config.toml
n_layer = 8
d_model = 768
n_head = 4
n_kv_head = 4
head_dim = 128
d_mlp = 3072
vocab_size = 12910
activation = "relu"
norm = "rmsnorm"
norm_place = "pre"
norm_eps = 1e-06
positions = "learned"
qk_norm = false
attn_scale = 0.0884
bias = "all"
tie_embeddings = true
parallel_block = false
init = "normal"
init_std_qkv = 0.0183
init_std_o = 0.00458
init_std_up = 0.0183
init_std_down = 0.00458
optimizer = "cautious_adamw"
lr = 0.000366
beta1 = 0.9
beta2 = 0.98
weight_decay = 0.41
lr_head = 0.00465
grad_clip = 1.0
warmup_steps = 463
schedule = "wsd"
decay_fraction = 0.683
decay_shape = "linear"
final_lr_fraction = 0.05
batch_tokens = 131072
seq_len = 1024
doc_mask = true
train_tokens = 1122000000
steps = 8561
dataset = "wikipedia_en"
Each number is 128 + 32 x the weight over its row's rms, rounded and kept within 0 to 255. Layers, rows and columns count from 0. Numbers have three digits each. The size before them is the row's rms in percent of the matrix's.

# layer 5 MLP down (transposed), 3072x768, rms 0.0188, rows 1482-1588, columns 384-447
101:114172125154144095085101138069124112095156167077151118128134134071179110132098171076134094168124173112123126184093115090189053117143121145206139189116136160133095098171122051119137185099164074
109:186126189122132137098113166148075143106204190126154157124114112141108075140095070122157124168134125169178139161138162126152110126125120147131040140120122084131119081166134157135097174108140144
101:082152077085087130128083109123113102124101117170119092152183154132120109153140023122157125115167149113176114126077110119162095093114116132109127116124095163124121187162237169119124104153146158
099:107084149140066117116082135095108080194127162083164065128122113031077119152127158108163139136159111116103127200117180123156085106179151156159081117121081090140080127127097038191110094124096126
093:153126154120102129153143142148145092148115115136145132123137136139085140131118113102118177069110118138171160147113166138128092156097079091100103101116124135093152128145101097130169167146097131
095:166082135131127109134153151121101107115117165137106100156119075115107143128159161131153150097082081184110129149088121067198090066161125113144169189092179148124166179148086071143090110066144071
099:076136127125110118187160119171165071102151095141055140103151134142134117148081126085099142086082173151153185122141172170163136124159172137166128123156135116167150141189124139088192086129149151
089:143116152137100119148120208119145212076094194109152071145145130111093129117116147163131170089118088140105141109106146133114103106116128113102078136119167151181146161126124129126149143153199071
109:065120169105134188114149148107115113119136052189116130103152117130177121156103089090131101047124153113168135157131130160169144133142185147128175121106109104115157157069079134115154128100160084
110:164058085215101165088141096054141147107125113159104138182108078135130146127151144136155147190163145143137109108132178091106088132185170072135150112122096102121127087094049149194100127143120137
090:047168144128157161096197122109115092095155137155205093088113115168132132119088165140051154135087106095106069111143081105163145138106116114131151129131136141130124086109069131152145155113101086
100:091120160114188159174155145124112204176094124130104174163116148164132125107133156139150027143123126109143118126074118151116103098135145175094143104091096149123165178174191147150139089111170167
098:141110200092171193119143180115152124079110132169170110129144135176152106068137110115148096092121106048087088138142126167149162096123144117142183075117151157115064057086183163102130157178087139
094:118085093155101156169190154129169132091101159132144154106094186091137149102066186102110128134142125120071107152111153200130115133132070125055101146124150082126131071150138091088140078131128086
093:095151089162171098115117117140165096131144150182132077089078116107111188111113072152158204118148127172101085173051133166094126125165117087154191119087131139166122190152149067101135094109165167
110:162100084122126126093125140112133156142125170176145148104109106192185150139103167102142149144117130111125124161137120169063127098171124095139089178118129131093101123135087139157043162079142096
102:154131191169119122144157155169128100137162084091078072162156111108058115076179117089084182105081127175086161177108104154182146115142121106124166131157134106145127115102130149143079168161100188
094:110062120173119122109108136017139129070141150132149140106151131103159070169156058160140145134084108153119142078124093138074127103128146166123119126097140130104109153139068148106135200148110205
094:146092159110129195117147125147166159158091143162088137119143164091161095160102160176224155130171071154185116106073139118124102113132131178135129140094148156161155084118174145140102113114160122
101:182115121178131131154100090070161105092133132134132114161101126196087142129154109121119138120186155125123154149162201106109141145104093127083206117144124118047102121126150113117085119114180147
097:143164124145081176120189070110138122174096113121161056133155133131137121125146136167158145070110121088121084133098172089130190128106074122124126085152144140142089171082116134178115157113166110
097:128105210144128126112107135114123181157113127076095135139137120127159115102159106146183153105092103106165159154178103086119181117112053155150085167110144143159158171102184195152118086102145119
107:176132172110098098124156132108095132120138125138067191151106100137131031129114151125149164128065126111069104126093175166143108140142123140155173166147127139136164133134096159104136105120075136
109:120136124125192135135143131139077128167122104107172115142137155166099087059125119135140125088094082096063116145093167128140109114088135101156122125136116166142161158092138151133146114110129094
097:092204175132154073110121130101079113176124137155131118118154105158076114126153095202099092150194168105078099128161119070181088079096140135135070074106101184098105109134129134122139159185123128
101:102193141113158087148155060072130159181153175094134132108160070099078078143112094116115127122155075183128151133104106149114095124170113131101131077158123144080109118097162143130099146129107131
095:164117121113069103192139063089111136158129181142149178124126144114192126130186146102153134122151076094072129162070142091158144150104167115131186084139141078128140081124120136107147109212106108
105:172131070164119134134116184122142063147136143182111105086160117081069133080143171172141174146094150139163096118119117096131070110126110091104120111169171104068108102114131148137101171115193122
082:140106098136120139120159142144157151132124136135132145122181097204058150172132110095137131108057126105098123127108103145099144139147115133083149078176143112167165137147106128090131170162073154
099:188173110195176128114176131100099120127141168121117134171127142149050085136124107161151072136186117171147144121135132145099119115119051110187170080168110134120194123186094105079146118131160114
079:131133142111162121172178114168218091062130093121128150105090098162159140104136147115122111150151119131094152155148086078192148201109146152132072136158154081123141098128113179107145130100191165
106:141163178105154064145103139106082118113111172115172087067131115111128141143109124149141149096078097090158116115145190058139084114115101115148091168086150095093138086134113165151179098100120127
100:178209108130099080168112097079150112154125125066103141204169105051110185138089170168087143124130083127116105143123145093159124162085092103126119134139108149154187104159126102131125153125128126
105:162072124195198064138123209119124157144122135129150127101124179131200126126110211076100109166133138151106112121092172151119089093116144101139101081103180182096151119138132121171142133117145101
087:200214085113072050159075177134099105212127099132082112136149114075125162148190095154116140127152144110136139103112132106126105089137148147143119093108173160083178095120081155165161111128183119
102:149045096114083109160129101105087112167133147153150097032149084048131095104129156131092108052036066155094132072128078169145068119124128113157156206162184116117171124099125166152180100144159216
105:134162115169142167080085137135121077099088160112115159125131127183134120120154094135141052138146164156104108156049157089159087178131142132116100127101138118083109116093168159131171115186190151
118:160136098173089136157113189124128211107152122123110193140128125147176050119124121135120156115168125135136118117162148091151142057168086074083134105123155093149153106105128142160112082119170133
104:145134156183166081115126158089070128105093145101136143116125138143121168163090121145144090141093102138079144102092141115143093120160067120118106156194090112106075103105193126169117162125133105
091:132227076089085129122095093120113104100114125149167117160127129062167085138119160163089109099126138134172189106132078158141108088147115135152144165092127163195132110094141145046172115136165128
103:068184098184078135102129121127075058132146090127139115138106101102102188102197076141148176191165144101097146196170127148111211176092167135103114149154087132091079097103091031104121183069140090
098:148085121154096160126132166153169132170104074104109136133139152088099153148107135075148176085078126129119080168099087111147136125127126065183127110091125142122170135089118101097108159109122122
093:136105157073135166139089198128160119098131091097200134151125086091082163112144139072151061118113145129141053100130147096134145148178203176201134144184162196154137101132130130105154142117129130
106:086134082150111136132166122141154143058093158149159130118122148154199174086118134141123115121175071122120125104096200121130107174102099152126179160088200127093158081119066135153088153105097123
109:109097159099091179113162158117129195112134143096176155099109072202153147110103156071124143137142126195138125134118115120140140176159157076121132137122133164096121138095123143079103145171173154
091:158142194191121115138102086098077144176088097119106086148113167146123112161135157148097115128080031115095150154140148132136101172143083091104197104102072129159114138121151146179101157193062108
101:155106128150160108148110126093156163186149136159209135106187090100102140074143116125095089158109153110153143107088062085106185110097171121158120143228186107131068073134188122101113169151171065
093:154170189149094138142131102102150157147111134067106161116125146101103096164088108115180186180065095094159109142116128100152157187092117168104072105125161152091146116084074065139162152158159135
092:115098094153100128107079143074098112097167080108096144159104103078145077112060172126133113117126092124136102066135187091166149132118160161096153078114078098198116102102159114118123073117115088
100:138147076150067125187133147151135126127154114114068128136143069094175154095180109085177094145153142103133120110151084102096111128146100148102122096118106143190116144128135115079128108117117116
107:116215116129100148176144170138115159154147170144145113068157133130090096118128098118115174135129119100094102135070146098051124167131095112084071119169130140108117190103095125141139122148117109
090:142202126168096159152050102184102140152175113145137080116119137130128130161095084056074138115153128135152164083084144149140149160128168139105111112173160133169122082121127080172155159073141070
101:098176049086106107122081114130133131126127173154116166121154154128111083149076242158089139154143148149090154174104166195136124137089141145074197107129132135127123149161147072143146159094130148
096:134167124157176151169083125156118136097167145105119116153088161115094167143151148206122150134133088151131123124113105116175165195112161172115113126147134082111112172167167161149135151100176138
096:085114131141076154097104091152089171074103101103178110105140113128128122191122094117142121089144067119159184133067154126101183184130081103107131110126094192127156126133151160082144137133161051
109:132152111126120182104120148156161124067150101072138117108086100199104078104120122147155122136183099144115157119125122077125183132114193161162154148130137131143146110115120122108095161142093176
106:153119106140156141130173139094133162102125133091170112145135092112175091079116159141054116110116151141183119157108103194169130132100065126147122123114121178129072173131110131191109175155120142
080:080154144074167150131110145086156166085135133121190105138103103069118118099180120190160110149185114161100159057091149151165130073105095137133136121099107112118114117091093084169098145069107128
100:157114141123162104088100112124085155150106184146158126107145083195129161094143111097039132113171106112182147094142138136142115126115104135175127100155225123175134099124159090144170139107107090
100:153052099086072147126117175105105152146130123172163193152129135100197135127156144158114166166133148116123064109096159142148195155106094103167190096149117071104135072166079126127107148093147116
097:128066140113073115136061071136172153106146124108072144099115111177101140142111134149141107141117138125158131074122139106172076165172082143129148135099082182096139155126113178112162144090138114
097:093135148135125102103122111194103148134106128106150146088141089165078097230187214137145103157137107150105098120152092129110154127067130109130082168122134142216140098077116098118184126140137128
098:141142091127139123151111121071158103133064126156116147068094074112084128167121110109140087114114170125168163129148109132130137127082136088083118092122210135120128136104071154128147115094157130
093:089117138136170160134074126093117072123104150161036098095121142177124167082107128127113129146157164146133113131158146161104119133129136138133154200091141140067179092106119125158070125095164056
119:098073089137147128137143216085116103142059122165097132146122172084128107117110121168108085170092152079111072113133113150144112142119101038143159142183106106144129177069062155174189190152113151
093:107033157120105057107132109106181144172146146140195154165129154092181083171149105162175086117142065139153115197100120157148176163111148141102141132075122105146108087098128173146121102100164148
097:134130116200099144135125139183093170107184084103106134150150072074118115085054084056179104148089141092119138207124085096139171153188096135074173108137161082156173117125166079153120158124231105
082:143093128110142187157115128153151145106160167158059139129077092102130122134152168138119098115169159137163116098163151171119150101130191092198154120081136155130137122114125155119077131109171126
096:123087163080087105138230141169175087142159142130160095149112163115157106109160152150140115102118154140213161136107130087120116105143149202147100120120172083123098105134158115105118129126135105
117:113199080142146152133200091143174109087154162196132099131127160091136136111089126128107108124116156127144109131084196129106120116097134142139158075135101113125108138129088132158108117087120136
106:096126115154132136110082134125102133090170097147095101146189154110098154130132165135043092087103148123132158162114062100117168164120160168132140147179166130134141079140098148113155111115109120
116:098167168087123173143162173159166086131150134182132123168139110086169109139115137134114128183154110111120162063120132123126131096137072163042143150122122116163121138147134148149096139109141167
118:118155118124119083102146122199123134110121142087158098180123119198104139101143116138128140159186125186133141140103102121114133121134115089113142133121138110166199100115079128149145115110170085
086:180083157137077165175114148120099146096136105199118164150115106116121100096088110124113097082187174169105104099188165109145098136126176142116123141139117149123091123123125128097134143151129179
089:118201131111079154128136104188173133150092205106116152135083123135134175159132118112135148076158135111172151086092112175131172130093147110195123161128191047121130080149152071124125163135139083
102:121140149119099148138119138127134132116141093114097101177126114083071104140154076137115129091119099139105206134112204127096141145162118125114109098091136134162063119107139095090089087106110164
097:082156198153111128122093149102095150194134069121110109140095094093076156129149153135098138148140096124141067143171104051086095132128167116119166121118173114064142110130108144146118138133099136
098:105160201116144158192112020093133143202102086131116155134083111109142102065149062139202144090139135097086150103164152104108119129166098129151181123164101124142081090156145200113141197137127117
104:166126084118159145064110151088126171108071157129142133233162140180150121092135164137119142068143148137151081168185114173145158214061087135115103089170103126229173131127144112085180160125138196
093:071080147180134132147059085153186099093151139111131170084124124042126160099106139152106164114111113132126115153169126104173104149101101132107192086167112159163122110166059142163182156155217095
087:113180141140107104119129126111176127186108159128133154170115092174099146085105161110137111178136098138114078080126120165124165154135106111131132147146130117123134117197144160184157134115148104
111:152123127146097061136092088208159115084137077082148112109097100146152156183165080131154116124160092137126161100145156102087103186134181119065124185129164099134143112179150154139114152158106219
092:135102091180169120156173155114116121125144145106129068109112148131144126148109120130119109168068123113149093125086126185155104118125099191181137117141099111168160133175162161151170151094066125
106:136150147162179124105109094123155120132138146159117109139167132175141129098141178137123153128130133128196105134168132144147109158085089135147186085140130116135087166189121078122137080100117182
123:152042137169150156130141069071135152154129152169206143125149081116131161091092109116080140140125164176130113142096144107143080140124137166166108114163075106104063112144134138186108139113044147
089:098105124137095129130140134168104142137154161096121118142112112125165074166124114119128072080059147124121113096139095072096160132112190149095135121164120113175125128129160129146133147139160140
110:131138153159154127050125155132118104108058120106083046092193109125124138096123098176122190160107102126138150167101078062126122123155112080147160101133162090121143157116073104086112154101129105
105:139162125136146093122159172093109098113124108067124187148158143144110054120156147186172133152175145102144105101094108141129160140150143135079134066172085144093140169094161127141137055145172107
077:139138135128152135120147089078099127100141115127166105122147110131092150182128119092145139106155117118146081131155119160094144154090105140135059148074145148142127091100125138082165122125135153
098:134166163150148099102151141127126157123140148116144126090108120124097187124156154069097110152137168063085113156120127152109106166128124149137109090140117124143149085157126072100147143116155146
090:122139112126149147140181139121110134096163142139145163169086035138108135135138148105098113145128150149152147152153152166102098168093160150141145102114194071109087111147153189101170191184083123
089:135150118128146155147096135181139067104164119172200129174147165104119192108098130169146111111109126094108092094148156152120124074136097125121165098118165126172140102157151178076144133194116155
111:142165152112123138129094108097023114111156146141121093180171084097133122142100129144146122203170131099114145148136143109103119129150090105090161138086166099121126140170170132124080135092135109
091:185130124082144176144096175150147094099074105123145161158154096139074108147132124137095108135081108149132150170097102149115161144134076086141174150091136104103139092146120132104091117092137152
088:125145121147105131111053149157173117131194197099131134136112095072081181189073171159169111128074119106136104117128137114062145084158094129132111191170158057124108103184067112131110174127129101
110:204150130130185128129129166115152132123070141122075093138149150148128078103170107130119156100081109088152143149131119127157121096133148150105096151117138229091144182084137132136129163101156120
093:092105107144143110118138169111068098159133143197141132125171123164076176169131158187108137149102131126136169165151137116116125094098154209155075092150157153129032087102075163141105143121100165
092:164114190122121062117096158153139209083144152128135156061129122054200155152124148135115149129149166124137080108129137130158175086134133135084122111122071102064117155137154100104145144074136103
108:105187096183099084106098106117129105115086124101118106075140137160161095084168102143078139141137078137137109096142107079177110080091104090106115126134107131096148162133145133097114102111056119
092:151136137119054082128122179192119098133165124141145093127117182120123118122082138142204108127111158146120149138104138174066144097178076128141121093127186191119131132092084094106166127168088141
104:111147131151223178144134104077131134149124205104194194159134103155146137116137122109124116176154191086083064139146170149119164093083160150111142059093143139178162151116190130095155138122116127
103:110107142149133135137111104167121150109131142125092136137149168122125139157120157117145102148175127133163123090114099180106202132137120164162108166203106142166074141137112151121116186077091059
114:086129147116144070121099149108106114129128133100136136131160237109184122118097129130114070108102067135092130151120099075142113142169156144168127125137117144045078115125114151131148099118158089
087:152088136129094117153115140115128162088147118189090160157165139106175063118150146127146131080102131195169172159111089139089079148100060090081173087136094067181147131195082131132086095110106099
130:081110115139140121135138118095110146098152106164093102150157121104137088133144094123170106115113153152132102125129112120169145191206084111096173144117178133075127132194144094200186143171146121
102:104139145164234147183120171115140083143081120132095141113149139123110116115118127109123086164154164114158100117176074141105139139162123141152082130126147181132094141170121139159169191161123146
099:124120176138173139140122139159120121073151163097082166104152172064118194095125204103191106138135143087107112124110129087095099157107085169146127120099153154143095138133160103120185131112118119
# layer 5 MLP up, 3072x768, rms 0.0227, rows 1483-1589, columns 384-447
103:093125174170106172092115103126103108146152142124131157112167195102073157126111144138128171115176137129131153071175123129148102161099091145062154077155107172102104119106124134198106116155154144
103:134140113189092105115125147110083112167142186077083132128144232221099059115162130141121149122160142151126138189073118134144116109163109090103148119077122118141196082142141069123112153138130145
100:108147135087151115162128096100156162132172147138127156126062084105155118143110105147144154145139122122159122141113152138161143151143159066123156111189198126137200199121101110097214155144122162
097:157129104175106177106152123147133095157131116146091124114083159220146119152111145131101163153156065146109169168112106145071133117183139127082101140100144160124130111078156160131126119137174089
096:118165135189106109098107119128113163132135114084133129140082207130123129154122137115087102171198156143178173127146150097149111112152158080180145069100153187113177156132145116149150130153143096
099:128084084100071111115068118117153168173133112140102099155122082105098143094158155126158165163150109156131140139124170101125055138217120147149124153072135163152098151114127161150132134089072142
097:168161102151171113132050137122067147114166130120139000094050150158115145097137146144128106158109114159111108141097137174080120134126146091109086144078199090131118118112175092140135087166135140
109:142125131118127125144129143168124113152172139134117115133121093131146024150120170105170149116103075158118108116151174131157104098105123131130145166162114140132105141123139111076163080130120131
107:068024115136121135134131142152159121089190137123117114139176113106178102119161121166152111156132132144141100056156086130145081192166153118176151081176175138150156198138111136089150155139202056
089:137154125114154086125110165202096108120106191179148125114123110180103110123213125169174188184166152185101175129112163103102156147061133117088144163125121197130142191160086139160119142190141147
100:155183160208100152078118116127146111160192096112211110082078120079151138168141129172163173139160150112102149111110119110123109122083141181168151195116142134133128135173172149169118103098118121
100:098099157126087173101165152142148140150162159153137157058116138144149093158136118110174143122105106146163089101169151134082153092116141119148159141127109147067180171137138170121143197092150032
094:164189142136089144133126148120087102104117178099049134094157131134092177164098101136128146138113054161182103070120147114144106111162144171133135140145107153096086146065126112167155150142140129
097:174133125192146168129168181155047116162155126149068107112123137141115140094118095133132114174124166134113172163093173202089168133203087120167107100076152171149058155107139115169142139126082115
108:186133109148203154110120139151123171135159130132153151101143142193153119133063159128146132165095152150151090085121150116161175153180080139157110130155128131159112142133096119099117153086164074
101:088112129175080174113032133180063171110142095126138125065097094112160154071153103095146207067117058120113081160060120086088124091104144120133100154144110146155147130156078137111145125137145188
098:096120132158102172151132211193119141148183223133122114109105074149123092160122106139141123131082154149124094161095113097134150127162153124165096081173098114036059171149136094103097159125151097
097:134133152162180206085109126123167177195170144120143129130134135125101141149090056197136112144141181139134158123096115131146135117176173109138127087130137096112129134103136147146096151099109111
100:095072130138134130097103157117155182143157188106182175151154116158050084083134142140077143186165093089153120133093127079131112172141203101184200068152157153110118119176177129133152163138141074
099:121128052141106109164081152131106117112109114103227139167131150172176104147178146122223138127111180218159175075150166080140160169154064176150080120095163195114156127140155137101104154095159099
099:177190106125140137140123147162119117123152149134138146077138078146125091098081134093105060143156127152137133104112087164178105146137125049129137170128165161140143128121147080094178118134141165
099:174099127164106162106130143166119104110145076077132172154078156167113132097133129136165176089168138128138116081143133152094101166134152135157117113090147129174106174079135180087121089099137126
106:087137074135093107139078128133122114062180137128083157130145091172117165126149148146125151135118073116095101146123128173081134131112095114121164157106153186102177115183079045174136118144137123
098:110129119119095202146108089091164208175152137118116101153138178117115149123133098107132082130107140107066131152168092142152171203125103135116097093144126145134151118076109111202110201137123143
100:141106107182144105095098132140067075188157184137116133113183093110085076130051172099198138169079118154139138153106186142097108183192110139138154092124097147162123141138189135141161136106151106
098:162165132121143190122121110139120202101131121109142138134078152101124108189111150146141082136156152095157114119186147144140107108168156081139097136079120104205155164098192106131106122108135122
105:159105084141106122119138162158098151090108151087136137179154101094059081147090145129178128159145052127152146065088147104081150101139128110166130092126141139082154121104108083158193072167128036
088:161151086130134134132089111119121212087112099200055114046109104161108097116059143150097075131117140153098183173174111105147127062072105085133120071129108141135080188052107094121164112074095173
097:140160199147080106143117182144125122135189149122163155155073078071108063151145175133089097112186145112162139132137129158139141143160162086202116092145168167153159155081081125218149129128076129
089:121060117169127126061134102145081118144100209137152110204147151102037161158127148135134134095132114157108156139078195134132151106192197114097130154135124116153095094121061128132121157160164136
103:102127110146077087141105150105110084207147145132151184176100146115100117100196157148144123146141132185118107108127087213085089130130090140200108188119197090115110117137080086112114127078138095
100:101133134203092162140091168156149123149086141155135160063110163137147176136146115187109118183171028145100089162141141165180123170118164167165110144091157043168117167154171112122148180152145144
104:137115158125108182105142165133152138140149148109098142122110084224179087152157141129122178172077078181127120112139108162108123124130116117186141144089124154145121132108222041143093158163115107
095:153163123161141146118106166172115152148139103113091111126151171136129160144115175106134109178156162156113185143127136140178133104153153133122138122141145132158056127088163160095138087118155092
099:172117142119130109093158133140129140171121181098159147135067108167117112113142148091120080128109093157131160102081129134101132205076139114126116159151155221162126141171111145115121104107152119
103:173079149122148114092095097138092099167134095150074109161080125135188143166160115189175153114122133142146118092126112149154164113182104065134148108093127125070124124144094208131122113122173062
109:116135184151134123149084140170113111119144130159144163159075094098124139110134158143102135157178059150157145153084145093130128110141175101127120200152096205136114124130153175115122187130092068
105:151172144131097093158098126142136134189091157134133163100098131108112201130103128134090218105078100153137142133108134136184116145120136171160152088072188113147104178150078121148195094093135154
093:121020157142112160119131161172194113129136119154139152178192106198125198062167106096118121121162142157117108162172178146105166120107100107154188111122139157145133160139070053151128117194132132
102:127107138140130116073077095119067120147153074136146128086089097107161171112163104166077237147109067157084201134154159145138124155200083107141098106102150124130084129114099101147125138149157115
101:145114083130133088115092069141087143150213157131145099138090106183133104166080140157163120129102102213114084104111133107093108094122106109090175102162074149086109157168121139105132138122170168
094:103153131162097121107151095150068121187177110152159140167140153107078110117145135102163090133175128141212170092095162151105156115122078151179157141163152104209113163119150180113167101136131121
107:149186115167083172135077170169146143089154137195109135092121154089150124102127153162154147109088182113070171139102181126116132096130061146110145148103173135172106123161126126146153123193175119
107:095059113124114114143088115134180098110135135164186126145053151105145098040075063146077173149118137150105131153160119159182147209112180111158176207128157099156089132127171113165110139089131089
094:198135086115090171128137111185127091173146152067120126110115105193149111132195105172139116131099125165139145103071122115094098199136116130112074186121170139117127105083049066121117169109117094
101:136134128162080099134143112117153163135131119092096127109111152113182096095102077162145158102161099135181136095111112120132148117077106145128150151099176073135126132059106100185112106107138116
096:099165148195096178145142101171110102145147162128095123147105180152159141168179220146120155121096134108142056093119172133139134125106162127139104102110139046089085131099092102108194146163203128
096:091122145140093139088071171121118120061144124080193144124088167103163176076119079129139158108090104100141133123102115118148178147169150159126112187086106114187067107117114156132121149117131182
100:100141128115084161114130092110113149131093108105101133143068096156131124146099123156128098131167075060087060137185238144148099106091067118131154141136140127064127145151135160152189135093133054
099:119153149147179207132109165183095164101154159132109135102102095173170097092114129165175137141181132090137107103176150097135112102085122132182121158109100148143125116140126169153106142148141117
088:123114169175157173152110107173112094081135146091126112154171128115199103104134158134131152139145137086131124063148175102150138114189146192119114162087168098189094151012134095141102166149131133
103:163132154127097167123074155173144127100118118076093177139089084129109152107122072124089114143169143144157121034144121091167104128118173119119162148125102171203095137114108175099146082113089113
097:124156152111122112095122151174055166117128101134203140124119134101137169074116137111162113128120109071108088121128138113105145188145178147133118170109114109121071158125193100151158103101113140
098:074112087155140140123100122154110079115139094118100102143153133147159099159117126094089125178124133114158118109102121090108070139146125084078138176187142155131107155118112156120134114138166100
105:139104198173139086172177126121091168046118101067140137107101147100182155155095112155176173135127083164180126089064157104146129122104175123122125133132082106121123143084081152133110144117093118
105:127108107138109138080137090133058124131098168128158167104109121116083082113073135199126111071095170124132192120105124119145099143097097132064126110114124140200103166128120056161123140147180123
090:141133180138083120106145146124124183101167186116141113086127169097151148099104145153195121138076153087094180154141127117191129121158152100148067147166136082175075127117124121172094128079127067
095:158118182070114093164167128174196095102130120078120158175149074168170103172204151202131139126068173156133152148126135109122143140147168149072158141109202131133119099091122075103103117127155120
093:155159082154078126106090174157133112130125113135089122146099065175117102083176119172189214145080182093111117090080166162136154170082080144090167088112145171129102141148133068140139188098103085
095:144106142119124115163140059095169138115145178111072127147103165154144118108116132137131152098099121118127128123105153082168116125152178213093128103100075118128129164094166116081107116100184096
098:175100127150146147082120133161142148118079152170126145062162085128142050097173073167145153130032134169070186117143097099122056137126123150055177129143135138092095113113151108105144084063125124
099:117077118081117111137075107152119092142198097119112109194089146168045092098089169202161078138120064133114176099115127112120114171134196108184126142124193080169104185169126071135148134137187110
100:127154138128164109109083191161108108129105120119075124144106084126126121111141096138135123159131101150139113103131126125122086146129171102069081137092136153138109123091130097116120126126118075
111:166103121154139146170098103136157125124183130109125133091099094181130166139103112154109154112137139112167222111095094074159110143156104131130178126158107156159143171151079123156173142085146127
094:082148168156114046060171124160093126130111165125110151095190146154180128123141130133065172069118158117148158144099137173156047113132161082145082104105141088148125118191134129066133150118154142
099:103071018144137146151083177100109129120138149149112191102089150145076147083154081133113193176177092092116092154115145170090103102175172092158125157112135121146161118084110033166145109151133120
091:137164133100169138184105159132155127157187165062155123111118099148169169142117150114114120127099183180114162103083086102174185109082198117105101128123185051168146116109100118133125113138122138
096:130140149160172149167048113091169146112136084123066092169132157120123098075131144078103150119162136136095190097156225137073054145100080118169127115098142131089125144152045153121083140157134108
107:117092129171143134173106063139105109143145137124082119118160182081221117104168182105177134117144111124147098119148170143129096147105102158172166148061133155136159117122113147100144141084071082
109:103144082170140110098109083143106153125122194155218165122120134152131103040158092152158125170134105159080115165135113164172114171175143174118087163137156144147126146122125103095147124144117151
113:143129124129118141188119162136126137175188119175118140120134138084101118190141100205106106102168138144154137143170163177120094162109113146120146134102165123125086122135116133097202074149158148
112:041095129141184132105107143166127134114159139147051140155156161189065126092137090165097141092149115097099177106174118090132108103170144131081184135124105169151191085142120139165154094067114035
092:111175138106135117181127125148157164125119172091052141092070108141093144063088161154151056143135128165127193158069102101103119131096131103103159130098141109139109114128102166074101098140102138
094:119141129121097112144090095097133120196180097183071085099105131130079135102106148142112099143192104136163182160147161114086130112228067042085137132170185122119117139130159150107197134097164054
099:137071126061079165141157121175075123110119139148147181186148145074180124100160155140205147104113140132096112087125202105126155127174115172167132139128151112166210152094180112127124153118097158
095:162113143190133126128151135187105104162170173110103119094162112170149136089168105139112145160142179131126188153122150119090105152105137100155153133124107105153107112117125079125123096091149156
101:088123137173130102087134137109080133162120164109146100106094170120100078124142135177121156098145115140146154077096110107039096179156115123122069118153137109163133169125109110088162103094163155
106:065113127093114114162123124136109148081144074131115175167097096169093159174167129121151156161195149148183071084107176132110084188094135117140099156177137099126135192135087109172101152114158093
096:119088081167172135071096075149145112121181118124143155098109133101130121103172181128231189118086118122090087153178102173099169159105087132120152099137093140168119142133057104166133149177152073
095:063114129196122188127116113120097130117115117195110109124110168092133101142111132150153129132082175132121128073120146139162109145159192157182135106173103080116129090111137191123086145120134119
106:077182153153118096148167149175115166085108165149156128077135108146108062126154162144164120103106164153106093129122110144131118174086167103161071141079121198118127165153080125166123125183086117
094:118111101108111110145087104154102099148166136096135165140043176140123154042169107163106190127061108171174118107120111127112118153088131121092111212072127083164088134103145194159137087100137172
104:156143137129128141129115165117133204074125135165107185117139103094119109115094118132169160123123128156105058118122146140173126172089128099125160135172123137137149157098100204084151091137117090
110:118129110128078158133092143086152156134152117109121164111146112152121114102174118102063155186099140196133166120095096093140111169144169117184166168137148174132101191158093118146132104145157091
097:117097149142133079148139121142136203145141172111149090111103054161185083129158131125102083198124088108157147082125149108173092118134152114162177180142178161171148162182176153109132147144181085
104:093113133078106158137080153157173134093150089133069165122145144163092196067196143129138191152145103097119089094085150090109093133121093041124115097149101125135082178169147154152120172147125105
102:052111120117120150128082084154146114128161128127108151090120191120164107136116090124102172172133154149152158136114145096102089110136091067186111051146098134141139140093137145137135061165096090
088:124126152099107087111127160152059143136171221139157092146136155190091155153113106114098144185095138107118153133167177092140173135198138136065145147198143092150057123120128060158135137136131135
099:148154070093098136123088146066155097166158133109115176157122093082111090150115149147169145149121132149099158118084141162155126129130118132146180079197132105112197125165187097134121133128098121
096:092064163107125126107102140160141173168128171185130188165135189159144141127107125134156089134072104153122131155129148188082159121103140124139186135136164184099066102156090125119174095160132127
094:155011124151102153093120137109152097167146148063129144143145141118131131138077156147162152180099149173056135142088155197092120164087141080115080111147111141052128135104140103148159183084113121
103:145110153192140117112077193148107127138143156115172176122144110075171111094136116132177172081154151163107134146141185202119071168129123112149109119164147152099109113148152152135100101135100170
096:144106131159149124097123167122122099139145169114112122116120055170115111100149066170159114082152092146067126128128151119118140177102149160121140132142111137183113076124169121141170099116112085
090:118098095124124154134114102120087092136110110090070116070131121113157095097168080121071152150144103127040078151110180142144133118140112108085161093092100101140085150058160118092151161159154111
112:173123139163056125135137139137112180141130170085206120084053191118116133165097210131154148129077165114109131093140148135117190131148239143172120142120165154116102160143133134153131152161192125
100:111116115111151078126116175176140159168109171114117116116166110170118124130091108141118131120082097187103159147115117180087117123186113148135143101160129118156131108137174160184116144137154069
096:146086101128119083168098099160142103117127101157114140149108099181111099064185127150118118155138109131163128150103136161151135133196073097135079118162179149211143143069129123133126092088122127
108:083115177140125149138101124138120149129135108119143144177167158108135108079186093104122127167114112110112141132117125133150152112157082130100138098129116133104061143149134202138175094150142129
095:161107164178152175122128161094177098159154116146144109132085156137202056126141084129211182151114128192148105123133126104106167167164088120179115123111135093125112155062168115120112097140181082
104:149153124158088141103067151114142146150105127093105145029155102170164108106122096153140128106115118212189204123108091112107154169082111170117163145150204136103219135192109149139145142130154109
099:138094105167113180126118146183149113189174171126192174097187197097138091108103139155123089156128061145128112099183220155125123130171135130158173104133117092146171086072158112094155099161144069
109:157125113137130088150099177100100108192169191148171143155094151068117143086149135146134152132130123098131139177129142135115079150163121062124111110156156160095167116103176118109156092079126148
095:082148134131149096107106126149042100166180182148102139162103148127158175171098150099168094186111159115122122124096107094161135103138184187128113142106205115157187122128106153106115076148145182
123:098102108139114188123135145066110156119113134165159143103157091132181118090132091163120136168072157135203073089155168115156119138118097186115130120088087160109146147101129142111171106168119074
100:098146143174173078110042088131164142141095152099135104128096128112113134092109110132175111178136186126072134192145121073147110133100139161092151135068138139146148150111108140171152104158148150
099:186117123149160124128118139114163091212145125147144116095088154144127152146156114140150120221123102155136183177165173151110080093126146106141186093090151122099108170107155096179095162150206116
099:166150121122107074115200121151096096147139174139084159143129133152105125113141148150130139089156087153134084124129099173084178119146162181125166172162167164144137162140138140155138134152142166